Each number is 200 + 30 x the weight over its row's rms, rounded and kept within 0 to 999. Layers, rows and columns count from 0. The size before them is the row's rms in percent of the matrix's.

# layer 2 MLP up, 512x128, rms 0.167, rows 476-488, columns 0-127
096,195,170,183,193,177,218,234,233,247,181,170,229,192,244,185,175,223,181,210,252,166,153,186,170,236,187,157,182,165,238,230,151,199,228,214,253,202,203,205,211,233,170,186,221,254,187,199,193,191,190,238,235,189,187,185,187,135,144,214,250,188,118,209,228,244,218,191,206,202,181,202,192,179,158,177,189,139,151,198,219,185,201,219,194,258,177,235,201,205,176,213,224,218,173,214,170,212,193,212,229,192,214,205,191,154,187,219,271,213,249,153,165,218,176,194,161,229,265,213,170,187,245,275,177,207,209,207,229
108,210,211,199,204,168,212,218,194,212,158,168,256,172,184,161,108,213,201,174,216,267,220,231,184,205,219,202,204,280,173,196,223,207,190,187,213,193,229,139,214,172,192,170,219,246,168,223,174,184,185,235,190,171,222,223,171,246,226,216,224,190,195,151,189,179,207,207,262,209,218,183,167,242,227,258,202,200,171,216,203,217,173,180,164,179,210,204,110,156,214,188,181,213,204,201,253,248,210,183,244,174,192,249,212,216,208,244,217,243,190,149,227,218,237,183,165,195,152,144,217,197,170,206,199,165,188,167,186
096,202,191,168,223,203,173,176,222,194,195,223,187,224,185,217,223,208,196,217,175,216,211,165,219,175,189,189,221,216,216,186,201,196,197,144,270,142,136,232,146,224,191,217,159,234,171,174,253,234,229,206,264,208,180,220,160,227,226,175,212,144,216,199,220,233,256,180,216,198,172,205,160,153,204,174,205,113,215,231,206,198,152,201,252,208,147,216,206,274,207,213,222,150,222,226,165,224,192,206,225,163,160,164,226,211,241,247,189,213,175,193,203,200,232,230,186,226,120,196,188,183,214,240,206,223,213,197,226
095,201,242,176,176,211,190,178,208,175,205,150,224,219,167,160,225,185,201,226,237,194,170,217,185,228,210,216,200,204,241,219,202,164,182,248,226,245,197,212,204,163,223,198,142,240,120,234,174,147,203,198,154,196,262,193,215,163,177,166,168,181,218,146,233,214,178,229,256,172,214,221,246,180,262,238,175,146,185,173,211,211,250,207,219,199,202,174,201,203,234,218,280,183,213,219,238,198,222,181,187,190,204,202,217,176,168,208,175,158,266,207,206,209,235,193,148,181,147,209,237,217,184,193,183,181,230,174,137
102,230,209,172,149,217,256,190,168,198,176,257,157,241,238,219,206,173,175,192,176,219,157,244,181,221,239,196,155,149,170,143,229,185,194,240,222,214,176,220,222,180,228,200,224,181,197,206,235,210,196,195,190,202,184,121,130,241,225,242,170,142,171,231,150,194,161,216,229,163,154,217,186,240,201,188,195,180,229,180,199,196,216,244,212,196,234,212,229,254,183,175,244,217,240,223,154,198,190,212,205,196,185,207,227,223,244,227,199,152,195,190,186,207,256,167,207,169,222,177,153,174,183,221,178,245,234,211,159
107,221,240,195,225,179,179,223,182,203,209,251,200,178,181,142,209,205,193,157,194,184,242,199,192,177,169,188,254,210,207,191,204,217,173,267,212,219,207,161,238,216,207,201,203,195,213,203,235,201,160,170,150,190,251,219,182,242,147,178,198,274,197,190,178,204,185,220,167,227,172,201,212,222,168,162,178,182,127,233,187,156,258,242,209,188,254,259,148,183,185,173,216,239,242,141,177,195,221,140,224,227,220,213,186,232,192,212,140,252,200,171,183,212,200,169,207,168,239,215,201,227,183,235,173,213,177,220,144
108,231,161,203,193,196,233,166,204,220,181,223,176,184,217,202,153,236,173,221,236,192,248,209,233,181,170,200,253,192,253,176,198,180,258,244,220,228,220,265,157,207,219,226,216,227,205,244,172,216,198,265,198,188,220,249,247,133,151,186,215,230,151,225,141,233,97,181,224,170,185,208,214,150,223,217,189,197,144,168,189,243,215,191,175,174,227,152,204,201,186,202,159,208,181,209,171,242,195,188,203,171,197,213,193,154,149,202,230,187,212,226,168,198,186,211,172,229,239,162,209,189,187,193,207,190,190,178,219
103,177,183,207,226,190,193,212,203,193,146,234,183,204,232,157,223,175,271,237,148,194,264,225,168,187,204,167,219,158,165,150,234,254,228,178,178,182,154,261,230,187,165,235,190,211,198,218,179,194,204,173,236,184,177,179,235,193,196,163,228,177,245,220,228,219,250,208,180,155,241,182,170,150,179,175,158,163,216,218,198,154,199,211,197,215,256,127,227,190,187,202,202,235,219,272,195,237,208,172,239,176,187,261,211,186,195,226,200,216,186,231,169,222,175,226,191,219,160,157,200,206,173,199,178,166,208,222,238
110,223,194,165,233,234,236,172,158,188,211,229,201,163,227,158,191,220,214,185,222,210,226,219,135,186,194,192,139,155,181,190,265,211,239,169,234,174,200,246,224,177,171,166,239,183,184,226,198,211,159,173,171,139,188,195,177,189,160,202,156,200,226,199,195,246,200,197,217,202,263,142,215,177,187,191,218,176,214,202,164,249,225,224,223,208,231,122,205,155,167,210,191,205,199,213,236,274,165,188,192,229,225,194,204,186,209,229,172,218,207,193,175,183,155,193,219,202,215,220,203,134,176,222,244,219,259,231,264
102,237,155,225,192,233,181,160,194,189,206,231,184,218,177,148,181,206,185,259,213,146,187,258,191,232,170,210,208,210,213,173,211,189,184,196,193,213,197,161,159,231,206,150,204,148,173,188,185,236,194,173,204,237,212,179,184,227,169,228,217,188,196,136,235,159,193,186,182,153,225,181,221,197,127,249,203,114,157,209,216,206,249,239,205,211,233,212,177,236,260,212,215,193,169,216,173,194,241,222,174,202,229,159,202,250,197,197,153,179,198,221,165,184,254,212,204,206,199,189,255,230,199,221,236,222,185,281,207
108,132,194,165,240,255,186,208,206,209,232,135,272,200,148,205,188,202,207,216,209,168,206,181,182,202,177,169,246,186,176,245,177,186,221,150,251,201,193,209,236,157,177,195,282,219,179,195,200,191,168,250,199,222,224,196,199,204,216,175,231,216,171,195,202,241,199,266,206,189,158,188,237,227,191,212,182,130,216,190,202,214,201,186,189,192,190,210,268,176,204,221,180,147,186,185,212,199,191,206,191,232,216,200,215,217,172,191,210,157,227,106,182,267,140,178,156,201,210,208,225,222,216,170,247,190,209,224,182
097,215,200,246,234,191,131,251,258,153,195,240,208,161,217,273,181,191,228,164,135,176,222,259,247,180,130,211,194,198,166,190,233,251,218,148,208,218,194,225,182,229,182,157,187,138,209,199,190,194,236,173,194,169,218,177,198,172,223,188,246,180,208,192,228,171,222,210,189,196,167,195,192,230,201,237,225,206,228,230,211,220,264,182,170,195,227,158,167,162,195,223,160,196,225,200,197,149,171,198,153,148,217,153,224,204,236,204,209,219,208,157,190,225,198,200,162,209,240,171,215,232,200,215,213,232,234,181,174
101,198,188,217,246,158,233,218,196,186,215,192,168,223,214,163,243,211,205,216,227,149,150,195,203,194,250,213,232,238,165,216,199,232,209,209,235,180,147,213,236,247,195,190,185,186,202,195,192,232,134,155,160,192,173,150,198,163,162,175,158,297,204,186,252,186,173,223,208,199,219,185,193,178,155,184,196,202,137,217,235,198,185,189,201,208,167,222,174,258,195,118,208,220,239,175,235,202,193,277,196,180,210,230,185,202,183,192,204,246,265,194,185,214,226,164,218,176,186,184,254,206,169,187,207,225,210,201,162
# layer 2 MLP down (transposed), 512x128, rms 0.0837, rows 476-488, columns 0-127
091,169,216,224,184,169,223,205,195,138,203,201,208,190,186,199,164,212,186,192,242,231,221,209,197,198,196,170,212,207,180,199,228,169,272,199,208,185,176,210,169,163,228,218,167,184,200,209,217,246,203,183,151,272,174,249,202,217,235,191,145,224,239,200,154,131,217,182,247,146,211,230,221,202,231,269,217,288,198,177,199,178,181,156,187,216,232,179,212,215,229,212,191,172,204,234,232,158,176,204,167,164,192,197,237,217,238,138,160,153,109,194,188,218,232,216,195,205,197,170,213,232,166,215,204,210,201,168,191
105,236,216,228,256,226,193,188,197,217,177,176,133,255,223,247,200,215,197,214,176,197,232,248,204,216,201,161,235,128,242,156,186,208,211,255,230,211,226,255,242,185,194,213,159,205,214,181,248,196,168,191,196,207,225,175,167,161,142,227,245,215,181,179,204,217,202,218,165,166,209,218,203,210,174,154,208,189,217,247,189,207,238,239,184,138,196,171,232,189,202,235,253,191,181,237,176,168,203,163,209,266,235,173,212,231,166,201,210,198,215,178,135,146,171,218,183,203,184,213,191,184,193,200,174,220,130,156,194
103,225,194,178,161,222,252,240,189,222,160,179,168,150,162,186,204,144,190,208,224,238,181,141,237,176,220,193,188,209,153,224,239,217,190,248,175,268,200,202,187,186,184,208,217,215,138,197,108,216,182,197,210,226,194,199,205,206,191,221,191,252,230,207,238,166,190,182,196,195,244,169,231,195,196,223,207,254,205,273,250,216,210,178,128,219,239,163,208,154,197,164,232,230,222,186,210,206,221,246,151,172,212,159,186,171,181,216,188,249,192,147,202,200,214,215,194,200,221,196,185,164,227,180,235,252,199,175,194
095,221,201,207,221,236,224,197,209,204,172,234,238,168,197,194,191,224,198,250,242,194,205,149,224,165,153,177,186,158,169,158,210,210,215,186,233,244,213,212,162,262,134,253,185,183,170,162,274,226,196,151,164,182,230,207,218,216,202,211,204,197,194,169,171,149,211,177,121,176,215,209,166,207,237,183,157,229,236,153,166,219,183,201,189,167,217,244,230,218,200,163,187,197,231,184,210,207,173,187,221,242,171,198,167,165,203,188,183,209,144,224,238,198,218,214,267,218,223,178,156,223,218,204,217,260,250,220,239
116,225,202,217,215,239,173,183,211,277,201,173,175,196,165,164,267,183,173,202,211,175,205,188,226,264,188,255,179,135,179,176,149,190,189,201,180,224,243,221,214,180,226,249,184,276,172,223,203,182,233,192,181,213,215,144,220,218,213,209,158,174,209,203,207,237,146,168,184,172,168,209,179,189,207,159,185,270,207,183,181,191,206,226,209,225,209,126,165,149,179,157,230,183,188,145,175,242,205,252,208,197,250,209,237,222,165,196,199,188,234,169,201,183,212,192,207,189,197,182,243,187,191,218,145,197,211,251,193
118,159,244,177,192,225,224,233,236,195,154,213,162,182,185,189,212,167,197,224,241,154,200,183,241,209,164,248,250,170,217,195,159,169,229,277,181,145,208,181,239,211,187,225,124,199,208,183,197,192,169,190,231,161,239,188,193,219,157,199,242,198,197,192,195,169,165,149,198,200,243,202,168,246,255,231,209,173,173,244,210,189,178,185,188,207,244,240,244,196,237,149,183,190,195,119,161,203,253,203,209,170,211,169,175,256,171,197,178,225,174,185,196,231,174,210,218,202,232,177,188,225,221,219,208,241,209,184,157
104,173,207,221,248,256,172,177,225,204,204,186,190,238,208,202,244,177,243,243,194,239,224,178,222,226,98,193,210,161,166,186,135,230,133,189,182,157,206,215,217,193,175,159,204,194,156,188,188,193,243,185,204,211,173,227,143,196,218,251,188,165,241,222,220,195,251,214,230,202,200,218,188,216,162,215,190,241,209,217,122,184,210,196,154,210,216,196,216,222,220,166,194,205,177,179,193,195,180,207,221,200,143,201,236,163,232,208,195,226,147,234,250,209,236,206,157,224,194,204,192,191,204,196,219,135,265,241,192
106,209,207,185,161,201,199,201,161,190,207,194,211,189,187,165,208,179,191,177,235,168,203,215,237,219,224,241,215,230,201,203,174,234,206,235,193,212,159,185,177,238,206,167,149,181,177,185,201,202,210,193,221,199,225,189,264,224,247,226,206,186,213,249,160,200,238,210,141,226,143,203,227,195,196,205,111,268,210,162,200,190,178,157,203,272,128,209,175,175,166,180,179,180,201,223,241,193,236,171,171,196,209,207,198,310,205,245,185,230,188,197,208,209,233,146,195,213,233,144,154,211,207,200,212,198,251,173,190
114,140,215,178,200,197,207,199,214,198,142,223,209,215,201,132,216,187,177,219,206,229,173,175,145,227,221,221,200,145,197,228,167,139,267,158,191,211,179,162,207,160,217,233,173,154,201,209,185,177,280,135,169,207,248,226,204,274,224,201,197,250,166,198,213,210,219,226,192,270,171,208,171,251,220,164,182,214,193,187,179,141,220,204,211,196,203,203,188,195,238,183,181,226,203,201,150,221,182,223,221,216,131,158,214,202,214,224,178,198,214,264,204,212,207,174,170,208,216,203,225,205,230,206,193,148,202,240,209
097,158,220,215,180,181,160,194,174,174,171,156,241,209,196,201,181,234,164,237,135,203,228,213,208,183,146,174,227,286,216,216,227,145,196,199,175,210,201,212,229,167,165,197,210,191,242,216,237,198,249,171,232,183,132,226,220,207,163,191,144,177,187,179,212,163,203,261,260,196,239,186,179,210,233,189,212,146,198,215,192,130,217,206,200,179,220,186,203,202,229,197,179,238,182,230,222,216,197,176,145,171,174,214,204,159,188,209,187,239,231,227,172,210,198,154,227,239,274,206,248,240,224,184,210,181,233,190,178
105,154,167,214,178,193,213,150,225,201,187,166,214,191,179,161,182,192,156,222,123,211,188,283,214,232,181,216,203,212,189,210,235,253,196,217,197,224,195,146,181,202,248,203,237,220,226,173,216,168,177,200,192,299,232,224,174,233,208,225,190,185,194,227,220,243,194,149,213,234,196,217,198,193,217,169,182,162,201,182,195,201,272,223,192,185,158,241,247,164,204,211,153,176,190,211,229,234,179,201,225,141,217,260,173,198,232,168,176,158,203,184,138,232,219,168,210,155,235,180,195,223,200,148,207,182,189,215,203
099,168,177,194,163,192,146,237,163,227,220,244,195,205,213,172,254,232,256,196,188,178,157,152,143,219,232,170,206,251,219,174,181,208,182,171,261,195,209,189,172,229,162,219,200,189,147,222,231,202,225,220,128,231,258,209,188,162,252,215,151,244,237,176,171,186,206,186,203,213,197,183,212,195,246,214,180,212,157,218,143,229,159,241,196,206,201,223,229,223,227,244,233,188,210,204,199,263,210,213,165,171,171,219,167,176,206,182,153,170,214,180,142,203,218,225,219,208,200,218,201,217,178,243,171,205,159,149,182
096,207,167,215,232,227,117,201,219,182,243,196,230,142,213,207,227,158,141,185,177,176,256,179,187,238,181,226,218,224,184,203,204,155,187,240,210,139,254,160,149,214,220,206,167,180,200,219,196,219,193,235,277,160,180,219,197,188,230,168,205,193,180,219,206,227,205,217,205,226,202,192,157,217,238,220,247,200,240,201,117,233,213,143,210,166,214,168,217,178,227,168,181,214,148,188,224,228,193,125,223,254,160,176,209,228,176,223,211,193,178,204,238,193,167,192,162,229,217,189,186,191,236,197,220,173,218,212,205